Each number is 128 + 24 x the weight over its row's rms, rounded and kept within 0 to 255. Layers, rows and columns count from 0. Numbers have three digits each. The size before them is the row's rms in percent of the matrix's.

# layer 10 MLP gate, 384x192, rms 0.27, rows 0-213, columns 0-63
101:096124127122117174140088137116159138148117118120145111157137111094106156153124106158129098132140098123131129125149084143103149133121132066114146097142097144151104109067146110143156121155098108
095:140076148136153156058110169158091120094104148161149142148122121156113149132133183057148094129141139110132092144140124130145099116113124137090153152159099168137103129127132119121130136134085100
098:143088137124141150100105094107048109119058162134159181147104078144169142209132136151122128117142166145126172137155079109175159091147153151114133148132118158133104134163115134144106098184104146
095:099139102151131188120075142154121113157117098158144135114134116133110109148121126094164150115121113200110098181131123163153161140177122114109161119163126140139103130131179172096134125083098154
102:124152105076149124119066142168137111101172141143121152103099088132135097104101111096114158136110101158131112101155144172136101147133135108120166172122101099108080148144140124129087101176153148
106:130093135176134115110116104123087141104131162135165097123099164134143150143117152118169118141091152123134143133129111135137124127188110153091186158172129089120099124087136054107133154120136156
104:142132163139124154116152146117150136119073153087117130110125162156107124126159139132153122146145157176142104124133149111139120102124147186122133171138139148134107122126128072152155097119132171
102:149130164107122149119093126134082114146126137135151154118123137141075143082132157140155108130103142135175148089132145129158133132156136134083113112115087117103107134108115121103160158127146147
108:099081137108159089134118137144100135132141171121140117120145137139125162182095125120099087121104138146117085117096132135127154079119127116110110133143123135136119156110103114124104154092148152
107:139133169139131096148088113144081123147164130105120104127170124071070107144117166119171136144150189147163092132138143143123173158111062106135107133140118145125095121142113145156108127151088117
107:149145130113175136082152125132140129146151109126141186166157107084156129116103137158133125088099108123140107110120133113129114105092131100091127162058128176151123117083139116125130176151172118
104:152152143151113153136135130127122154136116093125123107147109111122088134153118104154121128107126098120147135083113103107116129144142121164108109120125100078151141130146104113176110157107098100
104:153150127111110116129113118180127176112111121148155137093126145137106137148107137135156120145094098144104068164148123145134120135120122152121137177150102118116094155165143097101120128115130102
103:148147145100129167101136088158133128107079118148139129120146163144091132124163135128135132097128146105151126134086148130135137121121135125123138124129159143141125116164123151175130104124126125
098:101148084085089133127119091129108109106154127081122172079124138116068120110125103107118140114089133122114100135138132187107139151141121131100171166131137121132124109129126150170125138115149139
092:143137132144164108140145097130155119142138069129103158129114160129165171148122145131132103129102184122135096114161125093149134144103141113056109140188134149143098128118149142156151152107156140
095:136140151115153164125138120085147099111133116153141068133091152108105127083120140128141135096089145109164139157135148100100164098137148098179098101133164118129135101148154138140123107138127128
103:081142128115107112119109128140186153145164154119121118117112107131137117142107124128125125164135145077135120147154104107147127133153108136192133158106197133132173118126150094126148134118133113
094:098117141095115097132139094116116142152166095150122133107150120123129133107153116139123149151063088130093120081166110124085130121085122118118125094098100138134163101077125094134162116116145101
096:101083169148145120135154130117106091125172112134168139106164133173117111119129098126156135156123127131145144111152116140158147127101148126118093154156130133144098117125108131152140123100138149
104:158121080114155116135116149102165136134100071160144114161189092099093142142124155136087101105102100143118105134155120069122089152131109152147130142088133080171114085121138126146128114104099159
101:124107164152121117119171102145133161107146120127115104095137134128114131167118106109149157144132115151161150122156144118126093125156148102123139158103143121136170097069140127155092133118154144
099:152126130141142138153094141159118102132171139130152145134099107150145095144114088112141095114105098128124155155134188121143172101143132165137134142115149112146102150105155088147173149196149151
103:115130126116153119114165089125075128159084100160118160131124107188112104159149152131103108139156121088138105132121181153126116148118119142136093133130139141106132165137138120102128100147166130
102:133113143131166128142090154116133134121124094125114143099113129154100071111130109111139062114145124123128163138106136118125118167124149134118150149130131134094101110156139154085105136136121106
099:146131144099115115101097145140112143138108153113125109097141106102124108134151149159135106088135100140136142142105082124065140113141105124148153124109097118112160133104096112200150137109161166
098:119103167107116131132135093128165120144146130132181114137127158165134146105151128097127118096125098149148154156127147155121129169139125140131110159135136109116135118131130089131123116080115113
099:153070126107127105138142118123153110122149137078124093145103124113131147141110144138121121142139070128150133076161150167141146115111114123102085187113136126143139134098116162141167173153160095
102:087146068131127112099167118123133091159120133086116122130128134115140134155115128110153091175112117089109104089119087144146090120127132121137128107127117120130092145140123140146067124124124090
105:146164145145136158103101183129131101115166105104148091108128151141113138153064149152129144127139096148141152095140107142133111095135151103140150125152159166147094112144178115147141142127145073
094:111080119121175160088170162167128136108125100071103123114134126105172140139093136145167097157099078135140122133117150146143135141122161078067084139179118111126125130170149143132106154103123133
096:125119150113095148107177127151134141099122122121111101116135107135128105115149143132134160113127125146120135151154126166129154133108122126152102157111138099089129100119115149132106131070160074
107:184170126098142137117138092152078141118157143132130126107111136098128117185144136153131075150138080109137098150132106119125146138108165118111143146145109162135071126165150149153116131119120142
111:141164091178088113124132150118143118060139118093128102081157106127098194147098124125128136120119117113116115137157114137110094097079148121145159109167085113107147136126165095151134127125107115
098:143163100159109133102136128127180177104097110127084129154108132155129081128119111129113107120135188111134111139112130138102111137113119145143164100111126177116108119147093115132147148105139114
105:117130111127136106107163103148128089154096118106129136133114148142125134104121132105116143097107129141131117094151167118131125083129103124165123120111110085095067096120083131156075110084148115
100:111127091118144136091105132144158097094115119147123091143142114146141130138113120126090146083098126163139158158112102183128129137043129193112157126148132147164131130100119132133095157117154101
099:059131102127143123097128155142114141104087105166135114161173164113135115143116110158171100106126146120135124170102122176121117166155113102127124104155159091138130062149108133143156139127163159
103:111154130137092109105128115113133091165122136176144101099094100136133137107098164117124136109099148140130116106109143118117105127071147172126119093146140114162152142103073166164123146164130114
094:120155164133126115116132112122149115114129139108159103159160130149114126167095108136135098140116112155164099137135149150103099162102124149134120160098129141144122132120146163165175116167107123
102:106159125155088126107152096141104131144138156165095152131139101110141107166124082141132129126086090111156127164115114091125146130086129101118125113115138133123139130104162111148157113116101108
103:113124168093116140132121154131144141175140134113163097126138138109122141142117122111140081117125124113173102122136095077157099165104129083141110115126110109174141141151116069138096124143106121
096:109161140138136154108134124142123111112094119099139102156110111154123097135139124191116158116120082100097120110141102155096131160143088151151140104138163134111106147104086150155132148120137105
097:077161151130118124084044137149087178082142133107153148121133116137081170126134138159153100098121125126149123088119094148100129158197143140125143107127130080143127132166102133110079146182137153
097:112174121116134152093147080100104131134129147149118149146156114144120153129072115163133135156139129160134136128098127096124174149134134169162101136141162102143139183115089116069135146083165059
102:142153140095083087122123098145125143127135127138110096092125141136153107108134147155130137121102135133110113110139140115141163130141122107143105105097193140174105098098124118144105124097123099
097:097146126107173128121105099145137133110114125135152132087126137159086104113097130097188096140159112130127110150136106095132158117113176137115150149140142142086094133123097158136094112108128138
097:118097146110098128099099123129151060118152153095135105090170141173118131138117142162120122110142121133166072128164139128093162122131117084123162118114065153150087137156138113163131124088139090
091:126124125144084117142135130134076127158142101156132108116131153146116111188127173103149091134125117134127089131129106125167098148104114162094123135142119136123076159108136149172122116105078128
101:131092095106119158134182166129113126146139119142129129114115093105099150133113132168102138084092122197139138149143118147088125119136168132083146159131109158165146108165100119124115112152154153
105:127162083114112092099151119126110117108120118175139172163169131103143123129153108147145167104104102096170104122085149129162120112117176169122160122147122105132126136122154121159159126162120132
106:124165087121140171110123120091080111143103087105135097110170130085124171113108096140170121132136166135157180144133096141120144129074135099140150146128159089195127140120126127136166146128194143
095:171155156130117100134138103165115163114105142152120133131126154140137130089152094173166183136125138095122120133148144068104197179122120124134129119147095134105133166114116164132116143155129059
092:127140156110153169136111144109136150116146192090139109151106150112098144153149149146125126129133085199076104118126100111114150102096120114129109118133149141111128122133146130150128087149123082
098:122169133095099150142093108128106152134124116099175143110106130077114136121102127141184130127151141154132125110086140134124090104148113139123139086138078137141135121159107088125048125151108125
103:110117114093144159145110137115124141104105162113136106105152133173166120146145105136125132105133123129119138131124135149133149083108125144156152103161138125154119134112109146105138145156135122
114:114130134116113091086134104139156096113129125103152109111107132108173139127166115127157124147162144168119115151137174159142120087135125114102130101157116139131071125133144079136141071120150117
097:177108144111146110154134157139131102142121123122088075105085110146108117114079117153142145112138118147133140153138180129099106105131158121124121135135139099166132148168141117113140160171123105
093:148135144171137137170146121138133172093111147140135151135121098121123130161139139150110109130138157111103141108128178114088120122113132112133087127103124117103106142092105113173160136103112141
104:111140135109091103165101127140164128125138145117168132092140137138129145130084104185077169087085127154136150163151141127115134104151173112100133152132116136128124138090115111124120123145170172
101:103157044139132150130136128059151125118108121096119127125153132091119129149154091113150096168109099120110093117134158162097095128130143115152180177156135121138096139167118119131149130158121153
101:126165133126126143091154145125132147103149125154162127078181146156130117120093113113143120169100129140118099166139185100116117105140115095110168140106116087098089146087091113128129124104099101
104:135146076151106106089122091134151110128093150171145153139154124179110154104142134139141106107125128153149083118136138113125142118136094161132154136109164106133106143113101149137125129140159141
097:117148132102137145132140133144149111120103131128162110120152123143100125139154125166089119108130069143187126136141113109130147114147131115126108120107126119156126087121123130116095101136141133
099:104120179102111075137126143092131134139158141111144151102134134142149082106135089102117115156108118154106125106146153107104156122106069163129146061118136100109101103127125117125117116131151108
099:128080135150165128148101136126067140135102139129140168118082153160143147136118151116124117157159105118106106116147135104102110141131113127146144146150107132121117098106133105166188117102127132
096:135123147146115130170102120117122129141169134129094103126157132142126123137143110095060161182106131134108137148160112142089137117075093120108131143103134124132154107129115133116153125102169110
100:124150129153170130087135132122110096098112116142147113096130134167173106130084116149127116134093139113129140123142097142160126081109127122155179138165144136088127156087139173096119105131143142
090:139111139135144093106145089099149138143156144128093092135131134160163117101148148153127116137109119169116166146157071111123100143101124174110120159139119165131137059115122116132141112116114135
103:090097143128121146155146090158140126131124167115132142154137138114124102149116152120088100140109132070120147158147159121111122119155137098135049141126087098121136135130187132102106083133112125
102:138134175170118123131124104141143108111106130127084130128196106146086162150124144115127142101152134086118113144136081148151127112142116147137100145169143110134139126128131156089127144129124188
097:112133141114128178098140114114098127121137132123124128096140141156102147129127167138148077147112130097188153138129140136116139124119114151097122145130117042129136142111067115119150183138178134
106:112124106118162120150150094146153137143162139124156120123113116156159117168133137139125151146100084134105128132153113146087140127157142122120123095086109112100138096110142168133108143093124084
109:123112166172108110127105091135113099154148148160149124078133116153121150136129106155127089136135103151151120144148114102155102081132127126143160130163086113099114114120132133133159191142166153
101:125155101117085129131127131127131107135180090186125121139140138082095124131133111133144120111075165111076090097063130121133132139138106141119148132105143091142115095076126140160123131127123097
102:090099135135129116073100135108128100114107120102140098084126177138123138137082149134122156141101181141116093142191077132160110114128131092085106155142121141144113085118124116114108093166143096
096:095117133150132081084125140120128142087132131151102143081110091093132113137142090126187121108134125144161112130132138124123176144110157120074151084138148155113164155095117132103146090134117113
104:120172104104142140128149115143117148109149125121141151115142140116130130125172109141123125141168166105126137105160142156113078143096129136155115112141105125097129174177142109180136144093148162
105:123131131095168143146114125069146168134098086206135098134139135096134094157134109147113049125136110121147117137126134086137109138104086099139124111155159127076143123133145118106143132159161166
107:146147116149097123114127128130137129118107045138115121139123093140115105179111148139139062186100129118127088121138119151133120130132147134132098129100104113161105160132126133150118171118131139
097:106140143136070157115132147152129133142151134090112084089149116074108161141155129153160134172116126087148141113094089112103121094141127110151162125110103123152123154152137155151157114121152088
094:107139166103154152137140094097150163115111117140131126114106183096104149160139111068099128121159162103099092151136108105139115113135111159104153126127128132125159171099137113126156115134100146
100:101150146070111159127094113130186129120124143101133118095155118117099114140115110127105097116093133151129116102149148148098084128115143145133171160154101167112126091161100126111143151143136134
111:130136093126099163099097065131113100158143122145185135132114127132160123128103120126162119115129063140092121135106160118086177136124089098115152142077114111157090155108140125114105143129131109
103:120097132150145112126097131135141086163133103119100119124145133083101089137077143129115132178114144143126123124144098151132157118122150159127123152094111141163103191161132135182097120111128142
101:149147135169110146107158157118115139156111110074137105130091104156076139114100128129131148121137102118163153131180159133107102166126125104100144172129136103126114085061153134138105179141151109
103:126129158146110135118166155140147137157105106112134097140123123100121114148168135105115154144117100161170158119103100127150115126109123167127139142136140140161118140151175140192147121144111084
097:110144161154157143092143143111089151101174120098138113126146126145123124147082103104127158141115088119116130183075162130140139138149145148124129134117116082139139110087129079119121178131086129
108:139151159098116179097119124163130124156113129093128152106120129088107139146131101160132138118151159142122105120111152158136148107155120126125113152171169122133120106137125115121125132140196125
107:134120157110130136090128144139113115120103143091151091161154155154164142090111096075116109101116132124150146153086134132130099087098165136094161118118117151142090117111135122100107132107086113
096:161127151099161093100113088126112155118137133115119098183177109128118094127116156142131120133149114143172146122167096181141152134098120127149120110103132141121154128121120113087135140194174120
101:132146132161116094108130069171114098142161153139142123176144090153131125110143139167134152122090144156124089127133062118148117143106110135154169105111126134142104092088115109111114140125145125
098:130132111131136169117148111099117109113146074110153144153070097113122100140152147173158165137119094111127143090122108118147113133142153124113112106110129149127076096143122135103162139131128121
101:165165166138109167097157172095130092089173147148165127136169137139143040095099122086153122139138095136149085152122113147112107135111107128109121145160127110132131120147140098114109133143147132
098:099101123185127159144106136110134165162117090146157121093137096141152108143124125084130140120148141086142137172137086131113110127122152113119109126115175133114130119118160160128104149133129129
093:109137139154085174101138156116121121101154091117152127156126171084125155099139165190143130128136126107136155118117179127112140104127186149099106108208104172160163137113150139173158123109124110
090:130147108104148126101127092110124141158132116142147136127095134143132166126116148140123170132155145063128078126135104106083135132103147134119150128134155095098125114058137141155138090113114086
104:146135126115133090103095123133142112093147116155143125109125180129163107127141122109150136112133107116150114120141174140135153124099129100096138101162126117139142099137150123142149178144131104
102:135106118168124149139112070133139130134119110143099127138133156128130139117144111115155140128126146116143137135123167130091089126115087117122153107065124155108091123112091147072107116095121146
101:106140064088155106130097168089123153108141104132107106125137175102100170111109168128120107106104123097151091125123130160165121100099128121155150129102129122115098123110124139121187139105155106
102:116112142077081149112117114152158134149090140137154144120121112164088132132176134142148132127172123142138186129145131091120112128126143131141074115134134123134126104150100102145163109163114111
100:124141147132105157096121108136129133168085107148143153171107137124132148087132151164116130104123129124170104142179135171148134134150151117121112123151115106167088121105147119111112166131114146
112:105105119119151135149080145152101148124147133115195126124117073130114123124074087125116142108117129119088101051092162149129062128101115110101090095149108130099107114124134130120119147113142103
102:137165140125134102130125115152144119161152161144130156145126095132097138151117131154128108128088092123138126110106131132125113123123153134133108164148079106128154111126150164152153126123156135
097:158147087136172140134114142096159125158147115194112072077129099143135101103122160110136095125111155150098103135100127116125136092100110089120106167134152140097157095137131118142145138104092124
105:153169120129075109103104105135110130113133130153139096123103101099143126117134129127151135123098146125167128151137140136128141065157093082149122144142123143148111129147138148097147092125091145
094:130146162116155155169137105148143148149108118131069121124086118099113107113133122087130123162120169089114104135120142102099105141124111114133111166152113117116156146111087164112104103092148142
100:153156120116110091134139107136141175114099150111130144094138132121134134145129141137124111150100144131145140168140117130068111149116113107118100093147101050163131146155140180135123126127102153
092:111085123118091125086129092158125169093119140138141124125135125161131128113098076139164100139137096131135153120165102131119130132145171128138113064162124125140142122098138117137147145098109165
102:161154127207169156144109110124112132119145128153135143083130142123150148132132125175125123103140102114074087124157141081096142120147124112122123140122135167147118120128125172125126138158139157
094:107101117155113140108124102113140109120119089148166147122131159139100068120164151135122133150138110098113108169133124136162105146105151157092087109176110140102111099123158145082134112145117124
111:102141109168156125125114110124137157152122174113128133123127132081150122131134185173128158140148096184148138178128099102123159110112119142077150124095099141106117099143147136127145113148146077
105:143167086081122164147163167121112131157114109145147112124157143097142148075104153123151127115156147189093153174155135119116132134139108141102151128082128120092136139099151131107130133088148093
095:124157105135150144141140132134147155107150117096150120108111095125156134183174157142145115140103157153137123119115071127121085159106106111121167171124099123149154126101125140123100137173128173
105:096150086128109154104100123168150136123132132137084144143090161096127102120133123113126122138133152117118131169133151122108147135092118150101141166116107135131132123116126139115141114119115130
100:111144090111095142107123107146112113124135126178142153102154175096124120164115115136130137084095077163147119135165133139098152142133122101109131122150151123109118125094150166140103091091126137
101:124128109134107139101121128106147137098085142120095121132143124159111123131133143178164151107145098148124128135133082101094108150070152122121134154114175091110134094132141118146131144156157116
108:107147144119156150143147125077140112092179167130165105115119122105148096118115097169148115128145101141111081138202124145100151119138097125120102156159158124082143164137146130119084137137131149
095:109113100123103092066133147107103125108115126127173102078122112172171136142102120100142098112118116125103149121106129150136131105122118158151122142095117149091133111137147132138154130174078152
101:137116151134113094121158097135137081105128076094140129107136147107121107135150125158135104178157114119115134094115112146129087116092147095136105154139112142129108133131154110126096148161114094
121:140156133115169150166116119125147113117102131124108144132118141117117172112167142160101103153079109103124085136138164111082141117127104140086141141139158182119106115131148137165137156136153119
096:128141126113136112164105083099162107129148094128120079112177106137117176135127112134128084097102147138184108050119123157107135085153119153110132095133161129122126136139124126126168152113142108
104:143164103119142137150117109123148137124144157119104107144184102152154119139142140132149150134135117097157108086132127173124112115100111147162105086121099126091079129134163123131096128146191151
103:117103129152126060090111102109132114128149128149129130146116123145129117148112146126113102099132135110085181149098112140143139121116113132139122176132136123123161140118128108165105152114151114
102:151144154089130158148109092126132127114107112148132116148133151107156133106119159166111143097128118109117128133122086127132107085092153156083114176087132134155115105147129153126094106134169137
094:164128099132116118121145130110157131106128147139142157095124093150122159113156150142140148161096126119137135107142127110136119162157134122122100157126129125144112135134148110131160116115119144
094:121139134086106127137112101177170094158132141187114114106116149124109113171121080128134158144158143156117146164137124140151114111140139163136148115122123150125172074130128118135094096188145143
096:140090108129107137144151082156125128105153124089105100122123160133102103082157161105115116162134140103108109122131151143111152174102112122105122090100153134112106110080184125176092141080154121
107:125150145116125121098164092091145124155147129093131148144133152156114154160089077129141125126110116140101108100074129125094118101135146087124085124138125125133118111087131145138127101145126090
100:080156122152161129120152158086149145133081162096112113120098144183136128111148160118100121116160119131177142104119112071137143106103117180066143127126120127160131145134138147147131096115122132
076:167100112126106152092132174144133113128088167090143104139112142148136120135126127140113108110168124138129139144146147146142130133096111107128133145098154140095136124155164118106114195107125152
100:148139160172096126111127084116134178130120150105153123112132112141154135140120136145126119143138136127156121141153182135153132173118099131153112181168157109140166134081135127139070116135164159
096:098141104146137135128139137142157135146118127148191111130107112124109164121114131139119101108149082143134158137123134150095127150103130123160094154111127171118163116132110116125160099160190138
101:133142129139141137138131121131106136111105157114121141130162096173121106129123110143118093146133157173131143119123088142137126137102095123148128156114121139099147082155159115161093098139154162
093:146160116142150126110132160130144157126132112171153150095128148126120138143105097127091138155179112198102075132150120109106125150125130121121154156126129153138078131127130143139110136130171142
102:130128074122153144137123163128098143134115141122143095153138106151159182110126135123077138123157140163131118092162174131123095095126105108139099153128145171106114127138149132171138109136161087
093:149150136090116133085075158097104112115107154122135109161115194159128128116133146145122103175110124136123122117157166100171123130119133121128120157119184184125128123160143170195134144146109123
100:152137140113154123129109169067099074090154169119100165120141113172146126147112145125129122110153124112144113123110162127167165137124094115143116117099124107165126121054124190133164149118108122
092:117125121146108089141117138115125074134121121118119125098081146117109086145158127107101166128096118172111104101118145173096166132121125111102118095150134128153138151115125084125137103128132118
097:096073118130113113158120122070134125131148157125094138154094154124130150137138158122131151145151086108150071135105122124104165171120118144099123125129126145123081138134130121149117150154116122
092:117119142152106127100106130129133052100122071127113112112114109126131108131114105075135166123144165089160100107104119133158115175119121120150138132138146153157132094110127096122145182125115125
096:086084160116111107100111136112156080127115133142145089127141176120152126149102142090140115163119129123122149145106144109120155147167110116156122120155085134132150138140102106129130161105105148
101:126104149163194160142148097108133147178131126147084106109103115120132097105157142114109128120135110127102109146114136107106139151103155165160143120134110151124117144062181177133113108142127126
103:076128134145096100158109097088152135171175129125130139084132124125182117100148118151139114109152114070092122104105114142093106123104117105154133144096135117134142130141134170144140102131139145
092:147121159157122097107119110115146109152131189105117094086146184121096126178143125173113147069115135166129123118115188127140137123161142135138150141126134084155127123182103134134126163137109124
100:104103113131125141147124136114140119185151128183131132136117154148137160114104152144134105113078147155130134145134151187127117147121119111110121128134111151110109091129112176136128123153168133
102:114153122134139148114107125149150172161154132118129160133129119125106130158133141115115164115137122135104117136135131092112173170093153123125129130093124115097137176156134119103137107103116108
100:129100138134130150110132150101114147118088123122120098153106095130140124145145144158151105147099125151151099137134128130117112107131118139131143112142079104109130129119100120120150110095110110
098:110122124114139136131127139143095084175172140152119163103118148084125105159100153114126140120153138122129112116116140139128166129137127097153102109120129126159089152144086145134128143214118118
111:131100149118159099113178138123134156162106119179108076114122129182101151122126153178107138100135119137144098091136105120127109134149086083156128144121121119143109166105117113148184113121126130
094:189149121143146114135091133120116078152121147101138134125135120122116174094170118163142091126139139138068155086131112125135101110121097128115191138152100108111136137123083145112127082116119102
105:109140162132131142123126108143111108163146123100158118149126146167156134134149152122137107164110151144125125144112091124132120066148119179165177149141129156120099108139116114134126138130140131
104:142136130121112067105121092113111137126102108147122118134132113139093142141118099182088164104134135121155165092197123120095136085073117137103120134122129108116118135079116096152136153140105164
095:111110172117114140177167148151107152132134145110114129095109176120083134111136168110135115147081081122106115111107107130092096155138107089118115176123145165127117145124131162106057108179117124
103:112203144111122148122107154166137132105114122148101109132137134148142120171156108108141141152129105142141168138159116161130122106134134142176119119127075146101176125120129169103186149121125125
106:135111133136145151103150153117101084125121097090138112108150142130123139170109107158182126130149097152160085108146150129160100145138137097129170190147139105104125128103190162101137168132101139
097:125151132094105126100134155101151070118117146176143119145106137105092150182103198136179089151175113143159122127111108094134112114147157104140124113097100135159102156143132125142120142145123145
098:165116146125121151143144109102122133145109123128123126173129129148117122128120149205127111067122131160123118092156105102140144130146117138129100096129148142149126135114095147158168136114101119
093:120138136123113125161113135116147103132140146161110092142151175135123151128153093127139136103133115132116094086116106112115162108165126086138095119106145126104144133123157132138154132161127108
100:121112158116142146155110076110133140110119141170139128119170141155084131165177116134138128062120134143176090144160184128125098135161127116145095142097111117140137151116100147131093129113156127
096:167127139137145126102101166128087173115148095135141129120151135148128102115085195138155153126110104129127094138118129077120152124141091140120157096148107131116131115132152119151177143133097089
106:135131152181118109153098175092141105166123134139142109152096102096131089128109142123133143118126171175121144150180139155126154117108143160105062153127106123075121093097154110109131127138130106
105:133129155151083141144111152125126137133106106159125132151147101110158142133117100132168130152090145186096113091158144123154080122128106115119144126151099158123100150130169076182111142084117168
091:121114090152116147135158138115141099159140122133116135087138131154094126129111159157109170107114135121116132133142131080084127149146164138101110136141109102085113138144133122170139121095137108
093:131140128117124098119133066114189088121101119124131134126155114092151113169141146112157128133111099134101169139154099162107102091097121142134115168144115147163162162142154143130148119129192132
093:129096118129129128127106106099138151111139185167132118132167137163150159120117133094120115186099100142142137141074089141117112140152149099105135152112162125143110145085121100162131189133120074
098:149130128142157155119158126124066142168116140142178147134099148140092150148150135121145089179134103111127153151121157122134151127153123105104115122158114137130116167084135130134083127129102107
101:137131139170132121060101154132123107092126111091159106140148118113152122141124105124148111118097105115111127137151127122121164094161135092148130109106123093055058120099119151084139132183145113
104:130139152118120153129104115129098166135144058112133094127109130110144133117086123156135167141110095161078142127174090143132154156126148117091136147114121159144095156123112168124157143169108174
096:101111100121122139128130148116117082124152100132143155087141114157144111146124132157132115105124120117178157122161085157144164157151134121123095155141119075158153158136151151165107148106161150
095:102099105108099070131109135189141153156139132095126146121174160120112107139138109139110096151134138168184153115139121092103129130102125126096132138188142099125130125127138105146109098135133161
092:147157112097154132111134133119146167153122151165098144086142108078151113164167128139160153168102104139146092108138104135140134157154134121155083133134077159119126142112105104136126158123187134
094:113101090114135100136143115172133142151162166136146144123145173134085149097134134135091131124101122155125139087124091157099124119119112094128096119143178145176177100154135113075082120064190120
100:133183148126153119124131114103120155169138072179126090120178120075130130151134098119106102109125117119162103121112141114077144105151146092108095152142142120136139168141136117131137163093127136
101:104177128124115103129117143146131134146159113112129181085122108144101134131145163112146140137117128173116135104136143115116149155132130121124128157083109096122083172112142128147141150154115146
106:160150132077099154124117090137113131134086155128144119111139103160073121108106134181145151145172099179149128142157060143134126110160185119141073123148189149158135174108150137152115133117112103
098:113173129142099120096129098081120099153120129096104137133118133106144129122167164122092147147128141122139152124101116101111138126130124091138115126139145087125132149131165194155060137138113162
108:156118165143162131135127089097106165091120147141115180087123095175085080141097095161094158123137120111189128145130148141148101110113077127155121106113129148106109142115139138137110124136127091
099:089107136112095107118123121130113135141090130108116178143133120101130076138133133131145094105120088133103169088100141099113124147121111114100123137117126086080120110180104161140111131125148086
103:106155119148159141156137087127128135112129102102185145095116146092069141198181200138118173133132126181144112120092136134108129114122074147086114132132143110100144104154106126121108130123068143
100:124120151126181151105167120129146125128107096128128153150178123151151114101147109156130074149166129164151102118109105088111101139120093158131100112114094107130124114107147145110125132125150126
100:142152144113150139103147164127126123097079124092157096114107085145140093179101124132128142081070114134104132203147119141139125137095120113167116061130130104081111144118117110129116127141108164
092:087092140116114115130088115151130152134070077151163156156078145117154121121081135179129142126124133186113172124163108127155140105102134109090113163120127113111132085134128135139174132153151127
092:162094136099106098124156159170146121090148130127180143141149184112137112110123084166088121143150186111154105121129114124110138144122125108119165171123082111128095082109151143126114163107160150
104:124144097137126137148118106100117125126089154122141085107130134127132134165137112105101144156121151140133153103127040142078107154165125143162118158148075116158137113135150100121128151168168153
096:117134119071144139107133094167154117145116132147133129115146181133138160176163070111086156099116104181129168128088152125104124132102110149133124141113144095137115136129102130120154144140140126
095:146106103120173160110131161140142114119160147168145161141101131125081117139166178131129115118156110061146148138157150134118142149116098133108110148139165150104140140096115190103166136113095135
107:089155132128154092162145069153158083152104118139145151120086168095127119132146129108119158135172134145128133129128134160066113113139136152131160120096137121110121134138110136115133165152110091
100:102174085132124166126167109127109148170144113127100115128107139102111119136142111136169165126136139141086127165147195157175117172105185156107109090138199134126116131122152129107131131128172154
100:113150110106126149093102154170146085153168085137102145134137132135151128155147135126104131097139103114149118148134125151092098087120150108061156136103139156122118096131119142111141108135141152
098:144130088072166111085125122114142124131123110105115124162132107121125126172087104160116137142069158110117129119121099135116106140120172092156109164115094163153107105114137141118105125114157119
102:141160114125114102102131122096106152127182125130109127099103108138106139168142146147126171139141152115133111125094157171171193108119099100146126100119135130123116122133145115113096133169105124
100:072119130147143111096127069137156157087159140161185110103159154090110109144121147130106134154146134107189123131094180112138143106120083133195118100102155148153082115142147120146126154156123126
108:137123142153134193097133157114118123130124172120143092121099112108102145148142132124138074126145132137152150127096109167117108147146155117096130097156132130120120131106136089145112156147165092
102:124144119116154118110156159175092129123130148078153105109081125107106139145099156176119098145118172185111170172113092140157122132116121138159153105130101098130090122101153136127137139139103178
101:086115142129136117076137121151141120140124151110141113115116128121123116117149139099174131092147150149148142120112163161160084096138108137127127126147135073133141134131134117114157174130131123
105:118130104142149161064125134144123172110128141124112158112135110159128155127137132156096088122123117128144133098118092130151147176147105113141149107180203138139145150118103170110154091132107141
101:134126159117144157117090114106115090128149152181121126132120123083135086172107135136084096148118114112162150146137115153109139096185140184126133143124145105175152139130157126136130146158100132
095:135142137127142117133160106135139146128153125135134152124131141132094102159147129165150093111154121134167126138154115067097118127153154135112117137118145133158134122104132087170139160090129106
098:146141163137101146123127116137146121140122138147124100153103105123180134183083075101179132133144137115131132122094153133161106150100125093151137112105136159107110080087125109096184140146157170
100:112079160127141126114162086121115145102123163139150111105086149123115094158122182107160136123146176146112151129124122149146128105093097166163136167124118122101093096151151127147131138147130144
104:153119128148136146116157104129113162129122136145106094099115104116136150148097109116145123095086151115107109147162189138134125136112134088143110107167118141122115108165123150101122179174165087
102:118142131123127139101168145086131135148141149107127107165149150104100161122150137130135146099117115142151129149154147141123084158148118157144143141123123130075095091117132107145130114154156091
096:097132156138111108110121113169211157179124108114113090131115122171147103160132134098133119111112093109141105100115167117133081126072132126122132150133132122106100104081144126182160137119127125
088:095157128120122108131125165098083160148132164149138116121155118133125147112132132140106120161114126095144143128155099125162114111150145120124120096110111120136173137142165115108100138182136120
096:146171136124155091148108111094121136154157126161160121080133140134141169138138100127141129144145118119131102120144082182117125110113111114133130105130116132155109133119104113120169083147135147
097:113103136076082125103123143143118128129164121109144135121149121164102137143104154169165123119104103115121096107165169089096114121086111154106145142142095102130104104140150132154125152126138147
091:112130114129135122065136151112093112124111135152152097147085138154108146150110156104143085173135127141110118124117177092138156115142093110116130152114121131126081137108151129125103148107162127
101:084118116147144132109124148103121121161073130138140126134129145103104164146090147137131129130156144092142109101105143113130156111105156134130188109127102196152086096111120106157121128126145120
108:085105105091112136113096093120085106136131115121173120108090104136160104179148120158108147179138123168143106093159132092152113126099124126127120114163137122104115155156180127140127131141115133
093:099166139157201111149158137124108149152106092173091126130112125110133160115164115162128108156089099135168099112121117136126152154086143127116085162097131118126127158104088118115124106147124137
098:157148132116122103112116152120091054124177135126108075128089156101119172131131109142147128127160135141093111129146174141130153090099128154122105089158147126148097136089146132148093139138103152
101:102133128106138171094150162154129134160121096133154116141076133178137113161137124121086104196120141127139127108120132095115129099097110136093095153112156118152090099157140091206115138112122164
101:091124138142102143135136151144150151146107142118152100106106165106141147149111113154122122107154138125107125140112160137120149119111124129134141106176087097125095125142113202108098134149126133